Weights of a small GPT-style language model, trained from scratch on English Wikipedia.
Size: 16 layers, width 256, 4 heads of 64, MLP 1024 squared ReLU, 44.5M parameters.
Each number is 500 + 40 x the weight over its row's rms, rounded and kept within 0 to 999. Layers, rows and columns count from 0. Numbers have three digits each. The size before them is the row's rms in percent of the matrix's.

# down: layer 13 MLP down (transposed), 1024x256, rms 0.11, rows 124-160, columns 128-159
# up: layer 13 MLP up, 1024x256, rms 0.124, rows 125-160, columns 128-159
down124 103:499465482481453492474490547517501484503480482486493459470529452450530494517515505496477541484491
up125 106:449525547479463522486470478475610516450515511494529527514517550551497476530502436480493499478473
down125 102:512474488447542520508483475479511504590535546614488445461481529414498455479504463521475486518536
up126 093:510503555443480463444541483512489555461501528474493468511656498511449406461526521496521607544509
down126 095:486469538476501444475547468489485461473468543488487440538489534514539501486462481518495482493497
up127 086:492501556466502537414532524429556573473549460506545545541545546503473566450557466557490557485601
down127 091:565484479511500428518531523548495458477533482631566497468441464467485515493507530508511472520502
up128 092:499470524480503544555579500412562482459511458458459533502521548521513452464495433451472510490508
down128 095:523480489459504498500459462505442507464488453526494534516506512465524511526512532479530450479544
up129 111:498524456559521494566533507445498513548494500510553470529544509494520459533536507442512500495534
down129 101:431565473464512521510543494498457544460436474479563559529464539554546475488503470482524491474516
up130 106:461518537534439491586525429425506476541452552550549540512524431489468507479555520457442461517514
down130 099:426549529494450521462541552445447521520509496551454481506533469465488493515481505495432492495562
up131 100:538505464480442553453565519499570426513481485505537510525438483475480566485462491542489523514503
down131 101:536524494495516509508540513491529499499458482577464509470503513511502544510483472555504442500487
up132 095:492477479561462446457534520457548538502498430459463508494560505534523513498541394442503484464476
down132 100:478562543504496550475484437489550599482488482497463459490562465498495443568461530431472511467445
up133 091:510570432498417536483490459533522519548451467510556545462499571465520485566463499536460425508465
down133 095:536436471457477468547462512454512510498498563524450443523480494497549508480502423467501517504495
up134 100:455493439514425503434428515434539428463480509471550461601525506447504455524525555491512543530507
down134 094:531454517448434484505543545529485473522469492517452486492505455458529490501502491547533463508457
up135 108:509441489455473489501539481515552536512500487441459508474564522473519463526488433510500425482537
down135 100:442487503483482516556519485440460575445519534531576537510500479494547469462476424438483502520476
up136 078:522494413603506505475412494537489582509474426545504480475556510490473487523546500533483535460451
down136 084:496463454448529534487545484505473518463454475542578540470475530542491522520544402541480468521547
up137 093:460586477530496514448475527499539480560482470507514529474474582468449463484406534606440508570526
down137 092:449524532547511437506519514452518454503452538554476549475449585502524479490482481518550557555568
up138 089:517435455451488472468467508479484496545458489452510525520646523504500488496564468515474479463481
down138 092:531469545469441460431519561455525463488534514553512512492470506457443516549576496487529526515531
up139 101:547585483521454561536550477512506461470489513503466527517541480461484406525608413534521462524475
down139 107:517556569527436465469534536525442510522480557531465440512491444491519457472480530467511438473505
up140 112:514511369421442553446526453471439509514465519484484503531508471527504482508530534464501491542566
down140 109:497456547469512473546444561574529471483537521532454517508397495532493556491550486528499543480482
up141 109:488500485468531512462452447392498495477487514491500545497457560428416551540541466619445518496503
down141 103:486550481525469494542427486492446569515532542536477575437467447469532464531487527539470513411570
up142 115:522506482497539522538527533425470460453553515474479527478562535507497554552556440496479499524481
down142 109:518452508587518486607441535472474460487502549524464536461456420545536431498421433427558512534440
up143 098:546561446416521541507469475502496523450596562474493498521422473491479437590462514493525543478522
down143 095:505569537479487504487474465507478496501512508415558449571519523442462565487503533483558522434426
up144 103:490536449457493575476512509475550545449530553465500438526489565464497461536521537477520543479541
down144 098:482478532447457456471453458481449437531498473469447492482492536484487549510529489536489511522480
up145 114:491449484491462530561518491580532562526485508506498500475500549459459524503554545521494480527491
down145 115:493477521512557477499622481468533436489481474488469471531470424520534450396449499464547518458513
up146 096:520505472490451482521570416609479521472480513526537440477597526492544503495518430504558505492578
down146 096:510487464559526572421390457475583442496458473489495509502516489491381487527548499507451499495410
up147 117:500478525542510546511524515527508500541547463445517478542515559452510565562537472450468491457507
down147 111:518538472418571465505578509487435535557534476430525523446464465551431527516501558524468447484508
up148 098:502515485463539467498460518487511561460522433486528525540573512487476474576453470488416524494453
down148 095:469432504538520488519530546490448509469526531510557461553447547507535453533536395560511540443494
up149 104:545520524518425556451538479487482523461537403410536497443487481421461539506585402409488486489545
down149 106:441490516501443533482474547484437471501520556435477562503458452554522523483499485362529483503510
up150 093:504594521507476504533533412484448459437487449528524467516566483518506508469445568462501530487525
down150 092:504493511447582540510552577466461472532501466438423490540498520470490490415436511533444521522533
up151 085:552524485517480488535540427513492484501511552507500534560450493463557480472517503448470531436516
down151 092:494519491523534478583443485489495503545493507544488495486455515554531501488529497463481487541547
up152 099:566498447555518573519533548515539437471496480498562516573508534464515438498573462501488514468494
down152 100:556436597424477494582508442549516530517530422527510524384529526541503514490503517564526518484482
up153 094:478536481497523579486495426482504498533526498466476455515474501492496425618484521476443536508560
down153 095:466435468528554484531524532528519478509554461427508495446520499512493499511491523509495412500535
up154 094:474465489528474581563588503551541505443551510453585483508553549520479554535490533481488521480569
down154 096:472514449488523527611513515509488541498490492445573496496525447481507467495495485487500503512482
up155 093:457563490496498482509516481446525455431440486421474520465484533442453515533459497559492471514545
down155 098:509506483534469468508515486480505467453472535546451564489437437506563465477471519488547437500489
up156 102:531451494444508516501544476474509582483485518499451558560504501480479533550485509437468457508460
down156 100:546559453542487487607463464450446540565498474501471518507500489519503419516547549436485397480498
up157 105:493506451474500475460504495457481443519535482483528477488460507451518560499500564528469538573542
down157 106:491504510522490545430523460479561454497532505465527537487483549444485532445491534510440489576459
up158 091:581570506551516488528508493469536519423513556523523453548484535460484464574542572457452513506458
down158 092:490510446505499507464491434494517466415454490474539538470545465484451482506470552511463512525520
up159 092:512520504440497550444503506452519569533488486495493527549499505446455536514589575475453530488526
down159 088:464494536497462555490441527507491528458501517505534484527450510510464475534527502481507458517481
up160 099:494484488520574474463514525469465485555479498471530538474469497541554489561535493558479412487535
down160 099:501524493496523492488499484521488455504563497485481553510469540527530518537477451551439553521509